config = dict(
    n_head=3,
    norm_eps=1e-06,
    tie_embeddings=False,
    init_std_o=0.0,
    final_lr_fraction=0.05,
    seq_len=512,
    doc_mask=False,
    train_tokens=1386000000,
    steps=14953,
)
Each number is 128 + 24 x the weight over its row's rms, rounded and kept within 0 to 255. Layers, rows and columns count from 0. Numbers have three digits each. The size before them is the row's rms in percent of the matrix's.

# layer 2 MLP down, 512x2048, rms 0.0398, rows 0-213, columns 1088-1151
097:151193183150164159164139165167099106144096123100127118142176141159137119131112105157114131144079106125102143143146152165106140112101140150115118103093123139135127141129094139115113117137099131
100:092149165120136139181135162160122151137102123132147165126127167143169115149156105157140141114159109108164132099095130132113129133162161119144157206095170119128160128136075142181117137108149146
100:094137137145140124141121125147131127136100118138159115147128153099089122110126118133117174157148135190115132182095120096093120179105123109113137151129134144122145117075153142132117096156109133
103:101103106147138134070096124146167144141122091151156148140124087133132141086154148175081110134082119133127128166152150099146124166106112081138133104131081119122149108111121126142111120083124140
101:155140096141136115112116138134124076098054167142106147130116144147126133141135127116121162102108148122151125129108141151134114169123110171157117113147107137088120139147113142122120175149102094
094:120113108107078121101104124121116097138124109159084128136155155165131086125104087111132105166167122125130123112110115123114130143146140130141129090110129098139103134161092119144167098133097127
100:120096119119113159127138145155083133127147139132097136118167131094126139145112122113158113155099154138104119115124123122112127139169090125118133046167137116118155145114163175181149117128107096
096:183155135135142122137130123123176120133101153102146117112159139090084127147118129079113145121114101120169140150144136145163111126145132166131113177109135131137102075138138123135132145135135166
099:134169087109121112090163109147127127115108143129148129146113119142126097102139125149174119109110109117139122124178142154113141101128128113122161169164125188130131157097128128121116086145112093
097:139123123133156141074125119084180089162123133113131105143074183188167159107144133166115145129123159068139157141139094097136155121165156102119159098141113111159116122161134129134121098101130103
102:144148093136163160105113128109137145186109086147111126109160166106114120176136124113148100090157147123114153122159140107140135128139148099120130138092134129140153114143126144081144164117144139
098:137147119162117123098140105117117132110124154116130158127136146119097167164135161090150170133123106104131106084110165110134139118139130123186109102099114111114104125112126124109136094103136148
099:156160133141117106153101157105104126133114101132118132113089049097134123138077120129102079134141116097104164080109197102145138145077122154090108137095107133124134133150104143152132097152144121
097:123135142113114103113166129121146124156113131116113109108159120160150140118155135124119159126125119128127147124129132142086153130137088101110107109096089149108197148165142147137150117129143146
101:135125090127094115117150132114117105137179111120148117097147162100150128118122106136125105136154126085122113115116090124119082104121088118110114162137165148099147130098135138149152119130154151
098:084066149133126105108119143150120166103149115151129131134123112103113102153147127102132114117095086156136102143138129104141086149102109132124135104125159117135112131133182081146125111142116092
099:089091070115110103075139141132102162129168137199113106114115154094105129125121109155160118115120117133102145128080076118171139111140137136129075114057129135102099146121188145132124160085143122
098:157098104133134149145151129151148144097121178141117105122154131074130131125133162109160126113141115119111128144091122142157134109147117107126131103095099136138111156140140127091111108113117125
100:124157114157114133129126137097131123099191166139105117088086094158149128123115154119103155145135082141127133168111159142138066152132125123143072069162140147113121061136160151117092124148145134
100:155097085145156142161108083126137159158159114098155155140145124153137115121107138127129104131088160084120129149118137127137113133124108111151133116103116120140098113126111117105176117137094133
099:100122157107130104116139116084156121121102127128130140118103112169132158146124108125150089093132125140102114110124100162093152091124172135129134138124160154132133146120104144109166124097111070
100:130131121129145144097135098158159127174086088175124142126131160088121149110151112155160114123124152164141128135138120111093125132133155140104122134144127113148112093120151166136094121141135133
101:146132129127109129106105112191122096095130093155154135141142129096097101107119143143137142166136108137144133138104153138156139091142122107144156118174147140154163118122129118123085088079102159
101:127124151126142104130136088085146078164139124132140098127074160119163180105113153131163133169123125111121144086112170133169123152118152138142136194143170115096084130141125142121140169143137114
100:159104115162123108113131088103114109127097124117124126118153163158114120109132118106101158178124140148133145124108099088154144108123117100147150112131092106152149105095124109145125122134124148
102:108151102141075113144118187108131134124109171134131107127096140118113166133131117142144165096174121093165115125127146130129133165115116125125162169130143091135122185093131134159154158116144174
098:134101059099136122141187090131131102097117151137093083078126111158122121132112137108117099092116112130072134125126110152196083157106148158081136127105117157144141106108146118126136139116110126
099:107131135116096121090165112130134102178135140116148137161109143112143109114109128127148136136086111098148120119156103172125138112119127133101091123129194155140146120146117103090114109134144127
099:115119150120125105116113136134107146147174138146101156129134128120123159145148115161132104129145130187149126121167165117116123150129121137116130063134139113116061121117137106117116134123149097
099:178110116115112140136105071136131143124098180148148149111147098089108105089098117136109134153099094101128156101087144138140138147109079137112169129138112135136115214141116132124142125128128095
098:142135151111124098146135122084174109130132113135119108126176055085122131127091121109131120109124170161110062126149140114116110138140130115118137139152105107178090130112092124119118106127079158
100:105152110144127146123134153095150120105115129118152117138166136137151121100145155130124118151111169181101116160123143126161155170127182098152106109125129117106135107141103103122145176112150149
100:166150114177148128167106161112113139111108169096099183092155204170161091140171105109131161146106138131148135136140072113102155097142149146139164093173135129126163170137152145108144160149116141
102:114045137155092166134088049099110162132127110144099155115149124101116141140133120123104103136112101102110141132106132102136119152079128153154112147153171112138150121175104105151119155116121163
097:081158130121146128107118140145077138123108122112096136106107125139135159163077128112146117114099188133146150126119102134152130116062115126116142132110141109099109124127111101137141107131065179
095:094067162159093145123125088164091113161175131117155139158109133135106121122129118082106116146075150152136081179101159142139089113132147126107122108105090136141123071094076123110118104168130129
095:132123079139097131085143116142132106072120122161153153119130121155144123149136129145127115143159088132138138148136103148152113117169122129135101141085095129126125122135114133115124148138125119
108:151124103124121130142145183136093132163145175100138111122136149110129153124121121136116084103113097109113169136130123118145141101134166091142147096156129131108170102096143163115099077138122125
103:149136142175145130120155111162190137115128132112124089161152107132118126154110134160118077107181115117136118168148113101146132083153162119112091151123112144125114135127108148119143154169096119
098:140127126103131104121125119136117160122159120124097132126108122151141114109145113156121131099127093147161149115153099140098109157112108120153117108136160114142175174116148155123165131138142148
102:126091087110114114132160168156143139138081139111126113136102103107141138172097120127130127113158088148127109167121160113164102152123133156096124129138126135151149131166132135131108075134119055
101:117087146122089105108133115164126103118164081095118155123126103165147163171169087128157145130124113146081149110123124158138135089143123133152096127088113115107109171152142101153124091110149126
102:096161093155150129169162170116138097145096144159128143123137091134139095157153113161165165088121122116099145151127114180139126135104134129127116121131124167108095113188117123111156138172151101
101:128153147109134167128130118120136114073116143157165116109148118151136141091175087184125091143140142155126123136162148077115137141151131166184150114142115128150148132099137132135134080130162146
100:151128126084137135133101131124127158135121154137153114145139121153147136192128166117132108203113155145150131176151124131128133100127172114131112105104186079131147112180120135131150090125147088
098:127131091142116164161150076124099143100132143143119124137137175110142116166115145155111090138148137157107107154101122124142144117111127123102152099128122159100139160119156154107104107105126149
097:143138158102144133107169083135156169157113101131152140117133113155118101099165106131103146119116170135127110152151129128092149119116121118139094116055168110148142133141086080151143123124117116
101:106099160132104126118138091141093166122120134159111142135100106156121134152140132116163126137082128085127121118135111167154122118139116119108154155113106104168152156110141145114143097139149134
098:126149121130129136091128159085133142104143145126165135112123131157139142077057142106137107135168163151140124125130120133134100133140099135132106107142055123124172158141162098156127102120132140
100:109138140099116139126143097113102121144101093129120098101146123127133118107095126140164081138147154145125138113131113109085137139113121129136148142142154107135128143139117130146145124162139135
101:146174169141124120140064121147160112109112122110123128152116170118099141106143141131145137174150163128123159136120128134121146156163140124125129136140141114112147142125146102157135143129090095
099:144129108126148147145139148140109090149136128141121149117163128082117128110098132117126126141120117105099156101139154134081136119169101112144152157161144131108132127117081153118142118134098154
100:092159086153105116150167115111092121130125130131122102140134126136154139166095124119174163140133121156122131150127119148153155094123093130144095134174154149137050081138125150101122153119110108
102:164146138113143116049134166153078095133135145138097110115093104129120154133117159141126187152134105140113125143121078108157137147100115127144114130094106158148134130112116161134171124124118137
099:148127131145106119134115111169102174187134113143103145153105141125161148121125124118126138154183112139119125128166119097147145117128141148078112166148106126133119094098136134121124115145114133
100:129112186138140127142168137167109125139144113141157111143146157101177117104152135146157143111100130086172142151137109178142120138167132147139154168131148166155114109135130160132122090131160097
099:160151104070128144163185111134124139108177162111080137070100146121140150097115104130135114156122112129123121110100176180110129131145109157126122153083116076096159117111102140142092098112126146
099:134176146154128105093102126128135106106160116113126122117155172105130097144080093132158151125150145123133109125122129140097119172079106116132137135077170145131175136149133107102108157104170106
099:134099121110104139126131117156105160164139109140119123125105096071136149152101117138113151105123154111116102121122110122149105134125148133139109120110108132101136160125142161133139145144135116
100:096164133126146207132079106124145137103187149131131112135102189085189154095172112088152103138119117181119109123148131090107148163114158116144143194161132137116123133145125153118117120165170124
100:107101118128100129089162149103149110131159144131138120131129090109133106124119128135164181117096145111112132149131178099088186083096116117116119120119149157166163090070106115121090102119148121
104:127141131142137135133126170118200135121195119120084128118101152144142108166136076091164130140142148124139126130145133138100136126173111114186129117176126138153131121113146153140142160110101123
098:140171154116154142109139140163144097141151100133123129116177132130119158103122131094108140099139143112129107124106108078109083127125104114116115146104126146154100154174124131109141166144130107
105:145147118129094162114128081156121159135153131121144119128111122198118115142111096161108144162131135107142165124105146171163134175141093142152136117139120118140071126082144122131122134117114171
099:158135146131141132144126093154124137081118143099134145139160135133131128104122114130119092107146124157146144176135126144142130116133117118174131156135166113114097169077135100111119092157104121
098:115147195149125107135102159115099147110119091147139123117142151150171135144149134092118118131158113142111147140102155076086174176167160073162131077163118119146156147150108162101127101126173125
100:134134170128149084128104121095128116171105107120125135087148148127081157126095122096160158096103120120166135117164144099148143077126133113125155147167126141095135086163111117144160082164095145
104:130101118152110145124099147135144165111113134183167159153113096086100145149120122117123091096093122139094124155117132182154086182109142150089126098130136078159094116142129105148148097122117129
102:121115143140147117127132116124092145118138134097125151123121143083113111157127149148133148140177113133142137105160107108111134098122086113134166111140104110161139076103125178105156120138105158
098:148145101133087108156074127140139128131161121142129109103122171140125145165156103149141134127137096122106091140115111106110092143131184153120101086151126138088159132153155172165154124149138094
100:129132170139174146129156124125122132123099129102092110135083130167146100153111110142110105118093120113151130142153131100123130133108136137108166140169148124148189141147138095087122144123173150
100:156140168128116108158092114130135119117159140108089131133157126170109133135134140158103158162169151123131108136110119133149129121120159107163076154111140089115158069113146123067137115104150128
098:105119122132137107144104139134124118109114117088135110139113124192135104130143137192109137098114125135124128103115164100091099124107154098118154097119083145066137117134138103125111126128138130
097:091164117113116132131165110110168139157142145149088082133147146134106082153137129144126142147132100169176111120093104148121127160116114107104131103116131115073120169128109128084130097140107149
100:150129087082117116085140143101142126138141100163158157113133085127149088114138123140164119139137118133081132172156123104135125141173177122145135104179172129204150119139144091127140097135140130
098:130101158148132115176126084167133136133124113077086114140137099140127137140143117102080137146160122162139101107089120164121181127119157157179126134151138133170153125135127131125150116094116122
098:169160164109121118124093116107157139119132133085115114103102117155140111111125154125143097095116098105140150140147157137110134097127120128132130140122161109111130090123154133080119141076127156
099:146140145155117101123150113118168120120150134144145153155127166121119130139113092125170160135099110131153145142119162097079148117158154101137139115127109108068122106138107138136112134119108130
097:133124129123125091085104136127183177146147099157150125097095111125132140109123105108143111165131175141142130167142116102115136122160107107125140128127124110086109146132118124080148154097112125
100:141122094113153144102146138084138122130128129092159110124128143108134117179134151116117159147134097144146145120147118148130148087096179120139109126108139136105121127167125137175139145116149119
099:153131115145156116115146150111128153120107121151113096163115143141121148121137105079146119090134133153133145073121134127131145117160095144112163150130132068102158121126131120121151145140149171
101:112140102135124167102115088143087111093141145154157095135115165171160103154150152133082111113096129131140071140137126123101126143094153156099140110121103122101079114096103107133134127143138110
098:107117165144139142138143136130102107173115150128150129138129107089180156139096119138155064170176106153122108141151205126133098104179129121157183103096130139157081122127110132110118107097163100
101:102087175139127130109155116152132084136083131122108152148101106142099113155160125092125076132125177145150109130124149125131124145129151158139102147135138113170160158163111138119153155129107162
098:105133110098112102137139157072139089131163152133125118152119122150139171129123103143154193080114108157125132108158081191134101122158115134113117114127140121125114098110156136122111149144097155
101:155122136133135106128152139134112168107143153091131117160139108092104135136137113134163140079139111099105141161125160143143165116152119130123122113109109112127091131174135126118177118149114154
097:145146126121086170108104152155100128087145145144179124125104114069142139152157135161132117121120129148112102115163139137168109107113129116127120088120178108143125139120146142095123089110131122
098:138156082103104132125108125115118106132150117107150145136102104148132108158126097128107122105138094104108140119127138136102116106115098138119118127099165149155136121133138143095071143114146122
095:130130094118150153086134088107161107122150170161132179138164144134110119109110132165156108186107132092135142169116139170115153097146095142103136131123096131178114098143154157133138116106150078
098:130137094174150158138179168086103112134139123085160146126118138108139097128138092068151132101104149140134124134116080127163144140107152127088090116167109104153133117109127131158121103123096124
100:135086147117155135115142141125137118155153114131153102101117115123179128118129136105138126152088126095091114119094104096115161168111118136160115121170149124118132153135109071128129130150141137
099:130144110158128096156103116181143125146148182099119153096123107109131136084166106132181101159131075127123165170154123115180085139082064112121118166145110116149156107109164139109092149114119132
099:161175118113114131133140113136100163141158128114162091105137090156121160142131131096098150150139139138105136116130102109136150117086119130125095127105103161171107128163148105143122116134127136
097:135122119129104137127119123091122103126147158114113139137085163131111089120119142162115103099134133122158114119112131146107162110129128129156148139206158160125126160108107156149115140106120111
104:133129151149096157107115138148109140146118128114152129117144148071124113124096165105116117129116132129072107157140124117074133149124118133127121121125129118098158133105062104128110162115145133
102:139137140135151138131148157121151151144116097086128141126181142142119131116116130133176141137126114107108156137161144109127105154127132114121105127142119111099151126144148074148119087127119161
099:161114154104129120121116153115146124131101121103091153126130134135172158147104114121169119120152126133131111114118141120086177095153135169125157132117155145069129113124126111148161140144117134
098:177123114125103148141104098183127140158132170135124150150146135148141142121146103074135142147086082113128111158119102110116140111113146115147117199094120153124123089111196128091144169087119121
102:077132124105138142092144135092143142126167134136121098135116085181122125161165099116108105129149140133155129163151102124136126140107096133129105125107126106114146107109115177108119151137123123
103:140159152154101175168103141077150129084134123091153162157109139140125121122138157143091148140076171093198142109127140127123139110170187148110130131145126132118127149168136137132121133087118161
097:135104084119111139147100159125120132115142134103170116150096094111171142158117124132135131135130100103107160181169125157119113207148091098108104124101097098123113133123169130120132157072110127
099:099127149146119169114110125118113124096172103102130133114085140096125133106168154093112152140100118144071121144138122139104118156149187122176126137161141120150132148147154170155148143166142169
103:103115118127110099164173109094073120120154107139145164197116146131141119144089097162134094140111167165088079137109114117120104157136108137131127175094148150140172152141089099117133129119119128
103:117113102134135127078091165124111154128126100117170150158124090138121150131168122104111115113154138152152125123131141154109143133103147105132144126112097098184117120153097088136115166157134114
100:120152133137125164117109105160146137150090150117120126092113146177147100125131152151148127104118155096121100181115138105138120144098101101100147137102126138104067153091091125138162158112080140
100:158145096116110124144103120166114086122136143167118110078122103139169122064126137127110130143169143122144138152131119127130141103109107130156100159124112154117092136147126115151114179139168143
095:127094139133132145115131136125136108138117067114132175108135139115133123100085146119113126154130160104128092100175117120135121086145123143102121141121137148185079129120153123157130179128132143
096:129105155144151100158165086156143149162177102122104133104123151172138104148115153115170131153129131168139155104080058118112141146174169118115166176145154106146128122100115113112140125111101106
191:101135183176132128153107131131118140135146126133139158154096122101115141146155135147138124113128155119226134140134136124136172125163149132170112102140126119102090144117120112146132139114109093
102:117095163110117096081142155158155170092126104098128093138074128119053134107070165089102118133091101152116151134108159141143168134148094095104130164123154138120117100121148133114110136117138145
095:132119113156128139104115164122131161155138144123148108137142175185151113099147166156087176139169128122137160097126119144188081140092140142151144100120149106133069128168139098109131144133160093
102:109116115097144146178132109156093154120123087106130128177122129135146137156134151146128098130138096124115139117161096100146126117134143117112159139129140138129121140089138160157143116141131161
101:135123133160132158132134122141107116142072157089161105151139190135102139106137094098101129171134108117122127129133123130168149148131135171121144155147113151132118098109153096130179150183133109
095:118117141156149107117111133142132120167118107145129093145133113136114104171103155147159202144137144149132114145111120112123138146152113093137121076133143149095162148097071162171136141139159126
100:148155130136126142099122105157100147120087126098175137119132114097121149124151132175133159126110147129111157163131079106102162104105098100154119143117154133119112144148143146128115147136158097
096:119182115111149089120144090125090115098094137102106157134156144127090156134092106120144112173158111100140167119172094155128154117108120120141095142118144130134133174131115179132106104126099089
096:125122103140143122180088133091109123125078125146166090166151138110148091168125162129133113148099159125140165155113110184121105154107128116092142162125076112133150126149117113148111124168096105
099:138144123112126147146106098139089099155158130131143089124144159075171075114116105130094101139129124106126129105139100114141125141140092170160142091117159144119132097098121163123163126155162135
095:164138112123120124111115114126117105156089168179127140098115107152119127093125085144113135122097124138128125113136119103109124117130140124113143144125130108136148128128130166158119157161149127
100:145126119169122168150137101094190141142161119175121110143079100083136139130134112097159131128096109146155155144172160169153113157131174146128167122146110142148154145113154135129115110130123150
103:142151121077158141131153173094148148112147172178110143149152067117125112133139140127135158134132132128133115116129147143111110135120118122071130139111084110120115173151178125136109136109099137
100:121082125143142113131142158088158072154138114110118075126118100097158136104115196123128138168091149125154112112150126139155100075149161149152125165071150137084172173173167085114107139116124100
101:172097144123148140106158137188157112132130141106119145126129115064116130110131124142148129119093151106120115137100129107095140109156130102120107096148144116154169107161126131140148172156143126
100:116149137120126131141123124112139082131109114113121125141155086175107104125140145140119130130099143094139132123130116149144090147153145132119137136141102098131120135132127105132107126115110132
102:143173168084114137125131071148124136101175133142134161094141130102101118113100197169106129135103117095104128128152144119161154150116112135131133126150106151131170134099099122169129144103143104
102:088125109143159127106088055120154117106141188122142113128150109096126136114165125144135147149167107154121122122156158161161115103138140114101113106156102102152140130109160090185132194123125125
102:139102102131145125157150144131112167157094156121112134169104084136126110140150112136099096112127133131097164078118106133127154111121114162108114145118168128115121123140157145173145103122152160
098:110126093143130105141145144142090107161100158134141122110128087152116108131104171141133145136130120148132098126121110146115151123126107175085168166088114132131083148115115140137150133156141106
100:129124123140141145107079140139149138086134111094110113081118105144142131131131115085119102183121180129114157161095143116118118122092103133169177156111108130121096099127091151115167115112140155
101:137144135099139118140108141124111095127089128134128107115132106168161108129142123093128141106160146110115119140149119133113136118137129092187138133172117155125149097091136132142104161133132166
100:144162119111111146164142124110144144116126169139118192146168168151060089150091101135166182113123155157112135122119145124170105209091110093113120117104142147155123145172172134158088174163123143
103:190124168126168148123119111158093126108134096121115153141147144167128145130128158104115082073190111142151146118163150135153112090125166108095152133098113120126165150136134104161130089120106163
099:122112115173080140156125107169163153103089124110115134142134117122115117109117109102135178141098117136125131085099118156129118171125128120133163147107092126130132114123184133124132123120156138
098:115116137110109140126107133118113161156142157134113116109108149161138112124141160125092115126131137147157140080097111158152119139110154143124121118152128103160102136127124135135165101101141073
096:158107126137088111163136141098137082123116164072130120145146124164110119156126126120164126084166090151112150132162100099117130122135113100098128192156141153117151103175099177145147097126112146
099:147061118102100140081097139114141100125091125102158129133149150182107132136120145092136117127118115131123119149111163111077147115144139126131115103145140102137112112127123140138082132155178119
101:110128096160156130085122177136088148130102146113105125135106145088167131146108102185122127158125147155096133110098096112143164112147142153131112128151116160091105122112119141162130104156119121
100:074103105152109174103109145133105098140131097139127084099105124096129126147096116073117096142173122164122134120160134112178116102102143091156131098125114150120141178126120159103126125160146130
099:090113114084150160087105154139114160125123091144122111125135155162100160119136144143089182136160138107102106119101116134138084129139160140147099148155110130129128142145168144103106113146140151
134:152118084073126118148102155125163095151111162141133141119111117170133127138127098128104151108107104103102107159135140137152129152091145138100138070116093129074143119141122106141120104147104108
102:140114137108146134132104160113154101132068117098134118085128097127126150102122099106105154158138135146136107085141114119138092114093128140083094117096143149149182138109106117112074170126158191
097:116115150160161110139121146130157139147086106137144155120114149100103141131114129111143208107114119152114105075106184113125132101130085163101120109088157123134121085139128148160130113155151119
101:100115119104141163128156087154134108106106124102135175122131138101130135128100097129146117135111175115149148146132115154125124118125139121108138160146131100133134111160142166134145141118092123
102:138135190151150157146148132143099153111167136134125103155141134149152139112096123088147096076126112136169126149141120100116139127100121122102145129149090125066122130125119120102139128116142105
098:114146106111131131094106150154145169139140103122121125164123095133133109121146124128097125107113098162137106150146129142101109137112096140119143147095114121120179144142133138093139119113129118
099:161117165150130115106147106186154128113121120168090138126139108081113147153154123166116137107159101127127088127127157160159155182124102107083141119134140188162112131125153096121110127097176158
100:103135160130114158120149087083104123074128174115124143111117131120099094135130144125135112108136109165104127105126116148098116119156110160179128161129099159112132131132081128128138118141095111
103:147095130114135116131111137144097182144121135164132105140138083116172176125118160136148142162130107115140113104120151115146127138155096156140128104111146118124136108099127168161118147134122085
098:095164134134140131164100166145114087100108105097138130166116138153135117127144145111129136122124126155148160145116137147108156109107093120098108113132127153132107132152108089131094121142120143
103:121130169094065106154101120180124117145113081122133112137151110148098133156101115125121099081148154153119138145160103144133134102127124118114108109111121083106173111102146150166137142143145072
100:130144145130152157143123124131111110140160095143135125183121150140159152116135128153140149128128153153110157095070119189119125108172138110124139168116148176131080178110135168159136122103116155
103:165112133145082111113127173182129135108141111130140147123166199131101134091149139137113139126139167187108144149146174164118130156132124108157117131165099119151105149116067116138143123126118148
102:131137130105147137097113109135107172117156141123119128154098137108124119129099114104153153097086113142140117112111120095102140162122107131169141121192169188110125187161152124161141128102126138
103:164130147114125154101118129121082174105111156142167142127100152100126118109155187139158142151125106126110119104119147104126140138065110112163128143101182102113117117142141128095126101144067109
100:142111157124122113126085142097115114146145145130135171139151094123114129130155164121128119111154156147127090138093093146126098155122115133109112103148090131125114132155135126134110130151085116
100:146153110160122153127099139110108115119099129067139159126191186106130166189156141095112142139123097117116155047095153120084126168133142120125090121077110153123164139127094127123128135097126151
098:130131128127114133120162153171155094139101109135145137136141110090149091156149131110070118102116136106128182163135163148082128075130145149112142142147105137158131090088168144104124134077125142
099:110129144148131114089129112151093104102106102097135174111150119081127114131143109120154134128115117146119094089103164152144178125108126103157113117122117126135111167093091137155134108120137072
103:115121159188125118145160155135126141155108131157151114148124121136087164123136180102096091144147150154157134135107115103152136141168109145109099095132102127085140139131149098129131122124093096
099:145087184109114152110152088121103167154103138146154130097144124169173112115145118147140087108087140153126133121124125106099128092150129128114122108125119179113135139116124101131109103131142133
103:125171096115112135159096131118187176104084131147113162140146144158147144086135131182147136130125126082079138150133108133130152153159145116134130128146140090117111146133135133107117136103112118
098:121193138116087130068150116080156120128099149128107106102090136135117109150158136094112178146135090105118130136112197110102142078117140151106113199160105134128126124145109165119130113113137148
097:119139115122150125129147143083202129134162132147136129160183125117172153139119106122130083096137127118148154133142151132105113135144114127153164106155107118140108159123206113133119114137132089
099:117102119125121125130136114133118121131114160099160168159122095174148126144131126160127124129130130118115122175122145144120122137106143079171144105129113143110122139153155156143117101108141133
099:141112135141126134192100170120155118112154151121104145149136083155120147110124162119146130122124138123164120085128154095130137132161116136063099185122123147174133138173169143145158157154159181
098:142153133130108122153089116122110142130123111105104134091085146210109156117116103174132148134153110151117143116091141129147166110140151094152090159112111191124148109147093127140139126113128108
100:135151096116085163150100110145151087108095107164135131118163106120136140128093161103106186130140144110101148145132141138094116158123114134082137150138093170156118097118163104135111140133143126
101:155110148101120124178141180122127101143112109137091126122076129114136144143119112127179093115142123130142133091124141142141130163161113135160159111184147063102137120131093121164123101158148119
102:131151122101126137145140105104127111156118147112152152116139126131149128100105103149125092082139113090100190120154164160128121146142138105067147101178150153114139111112083149131107125126154157
095:156178125118128109127076112156137133117088126140122085139100117103155140171122160101141140085154127144173128126149123157176137089166174122095134101119128153143093091102122116139116146153147119
130:103105097123119138143134120099140119084106149154100125115129110153118112087104142131155108096116129130113127169176144109165135137100162134138145104148155132140168128139147098133102128136112128
101:114173138119127143146136160154107154098121145111139130098120122142144142116107150111122126104148169089101153135131103132170106151148186129153082123181160140098142126163183149151137129134121132
099:143095109130100135086150140158135128131127110125153124170128092190097118141107149116109163131111106128086128104103133152135108160151116099085124103128113103109140142133128110106102141142123098
098:137119155131113114127123168135133149124106142113128120154194127126147098115142140164112108109120141150126131103100102127139137130146137137176117128097135134126112086126124106112122113110110097
095:117145130124156161117105114104095118115162134104104143149129110142157127097143130114117108085130097151150151119138161169119161117179116145134106157133089150148143116139093121083105173128145135
097:132168151128164123096152122110093108101115126133124156132115097166147116092174067112129127158124124143107126163095187100099140128154117112108122117116075140094095105112132111136081179100159137
099:143100119130143178117139144111103115118132101139117124151151128117136139111168193120133146118120123130106089115167092139172129169076096145096088129118187101099090173167091097157146077146118181
100:119162146135143121020136083115168148101078130147169094104126145139130086083097095164133134157135090111138146149113120149133121128122094118091112097092141131153132116100110169145129109099145116
099:118091175104132088148105163129119139108094140136125189123128133122142106126113146132127141132110094111142133101150106158075136137138131165145125139130174150151137146178075168097132141100157148
105:137129104124146110159166160158102080122126135147139137102138095147117138114141161120126142095152134091077105072125128141137130161143140126138154091161133107124095095142188148108132136126112095
098:110144128134111101100110166195116134132113100104141120098127145100101134090117108092128106105126079129088090116112104151135088140107134136136139119095152134158182122103088131127138088070091118
097:142149121095143153140115099131113105140121148162154132118132136158094120108103147124117116140138137112103144100134121096103125113122111121136102146132117112127089164138116140104074135141104113
097:115155102149137091129133114122158133112140144120137132094141124139098123162136136166168122124162135187119122095176106115086133095144123173119133131094151133115127120143064149116107089156140162
100:140135143152149092080156202158164142142100128162166092121129117080139117096137114109111106130097133145132170120129129120115105155153127125095134087150194094066127116113106149140133115119127105
101:107174093110127153144108113147133167104119142102098126097116104117149103146102145140118173132170140136147138088161139154150097127111146118150175138118132124108101118121144111134090158122149143
100:120146123124132152152118162159100080133137120115145071135114179090122118129112150148136142133123083101112149115132071125121147121094125107128123165108140116123141183042139121167133076118139137
100:134160093106139109121114105090177120111101142138139134138134110110102119101083132123111113151145138118123114090148125127120129171106101085136123139131149124086127142132089119112138133158151147
101:155144062122119145111155109169123122070125174171151056166116122095107139125101138128088100118139159148086120150189137135173135117122130187122108131121112093101131141133131107133154160131141127
101:132140074123122132117132095126184108130129163103117190123118153105117157119146121133165183151120090112143144100129150156104121198123125148125133135097163118137105112129086108105112151085157108
097:137097127137145117137111112121094176108120108147154136147124105158119138143112126117144151133161120138127135140126130125137103119099169172163079152111110161103122092170161132134130097147166160
104:130160074132147121145103131101141134136088084127156109147109077144167120123117140133093151142132116100137158109121098112137142141091079138101117119136121120130144127168130139126081144121102130
104:110109154091106111088121128180175117104153122138120138108127098133156156112135141098138146131145162130121132110116143088101088133145124095147109127077141140127108146144102109089158136124127109
101:125138091131128126102110120108134136167102114129126102127140172116157145162097122144107123124111136120101104133116122162086119089108109116131111091129156060114111149125102146088127110095120150
100:175109123122151157131133117113152110134117096120123116121094144129104123138130112132095136120145138125146128126160136078171088099160126137147105137118117115098160126095120137109113111109152193
098:122123142126132095104077115120126148145130121115106137106145139162071136137138137184140159124116104137093157121146100120140124145060153103112125139126140110145121139113157163156132155113083158
098:115107151136122143120125122143122130103132117084160166142099113134157107130141154201157116107135087135114155142119120163106133083091080153191091154144141207151136154136183113155141130121147105
102:124141114129118141123105132159127125125128159162139114139154110131144124126101127074120099122159117116135109153157127124148139089156130163146117100119110112104118153120156151110190104158133142
100:136118143119147118133150112113090142115112118145112086105097173127158102113136131120126117134116118093119120125099125113113138169123096143167178119145105112101108138102152147134120115174123156
100:145146114114126123099164041150159130117108160119118139109097083158118161067100150174123136121106125072145117075114108142125148137117153114107099138136131125116122095182159116132130134145115168
100:135073099123150126094142143131113163138110127135117100135152114091138121122095171137082105121108133085122126148073157136110120161138116112144135118059123121085149132163104119117122143122155129
097:140154172152134138142131148098118117122118136175140160162137085117100166145139127099143154094144177137165151145179109097149124105156155097105164100176126082114133128133145144103125160109139115
099:058112166139140121111101139138142102161141089137106118147166149147128107155144136118146094129124138129083130125085110163134139121159134144147144170107146137073166157137110119130161084089128132
096:128150140158161116138105161117130127110117105140113131100150107152133135162116096105134114103131131136134123112151128167079103120157125154101131168163109130128151072142121140125104156161134111
098:118135189114125122066135146126121078134119119158125088172147128199143127171123122119132108135137122175094096102094164106115134127154131100163140150139139094145111156093096086097129067107160091
098:140134111119114121148126141104118134136151152142103159132129130108152158153124138134148069113136136085157081167131141133110177150134123100130134101135086129122095152104137118146131119140082148
100:156143056124115098131126109120125112153126119145136116130120151141116120108121162133114112116118132116159096115145129085137111121124140143131141142137104133154075097103166143108143117096157097
100:148197069141125146137142122122111150120160153134138146124180125141107115143101127112105122102155102129111099121116119144104153144153131106120146172122108089090154140139171099134122093143119137
099:114110121109143120159123110119179153158113128085140158148111147135125119119150113095171099120158082123121086150117082137114125063120120157154133153127126137092107131154109068125122111138096162
102:131112161127127113137148136113124070142172117150085130093135135123154121098062091107111144109129085095115156105102149139122129127116120162144169202098138136110142174121112157106111145137129130
101:083111123138158133126137097101140153098131151118111154124113148175158134098108109167131125161062133091139139117107128109119096162153146138116125111141137140118094103122099100120126150117140095
096:153132180067124132156129155175127080148129147082106130098127103134102108119124126147116112099085179112123162135163146146149134117087145119142141125187114167189105132138139056129150143143125121
100:120151165141134129141150158121162147118135131121172100128170106157128135135133121138150143158137131112108137161161120198110129120090158076153102120108124124132161111102122099165104165112144120
099:122163182118130100101124126171133093099190109178138108156152158118114112101150118138081137144120121141143102123154149096128128121168139082116112157179128184172099125113104141139128098105142104
097:131136135102113149092086124125115126118107067101138154120119136090144142123115151121119196125163144114132127188122124129161110154132155113124135142124121156182135101095130097130092118159131130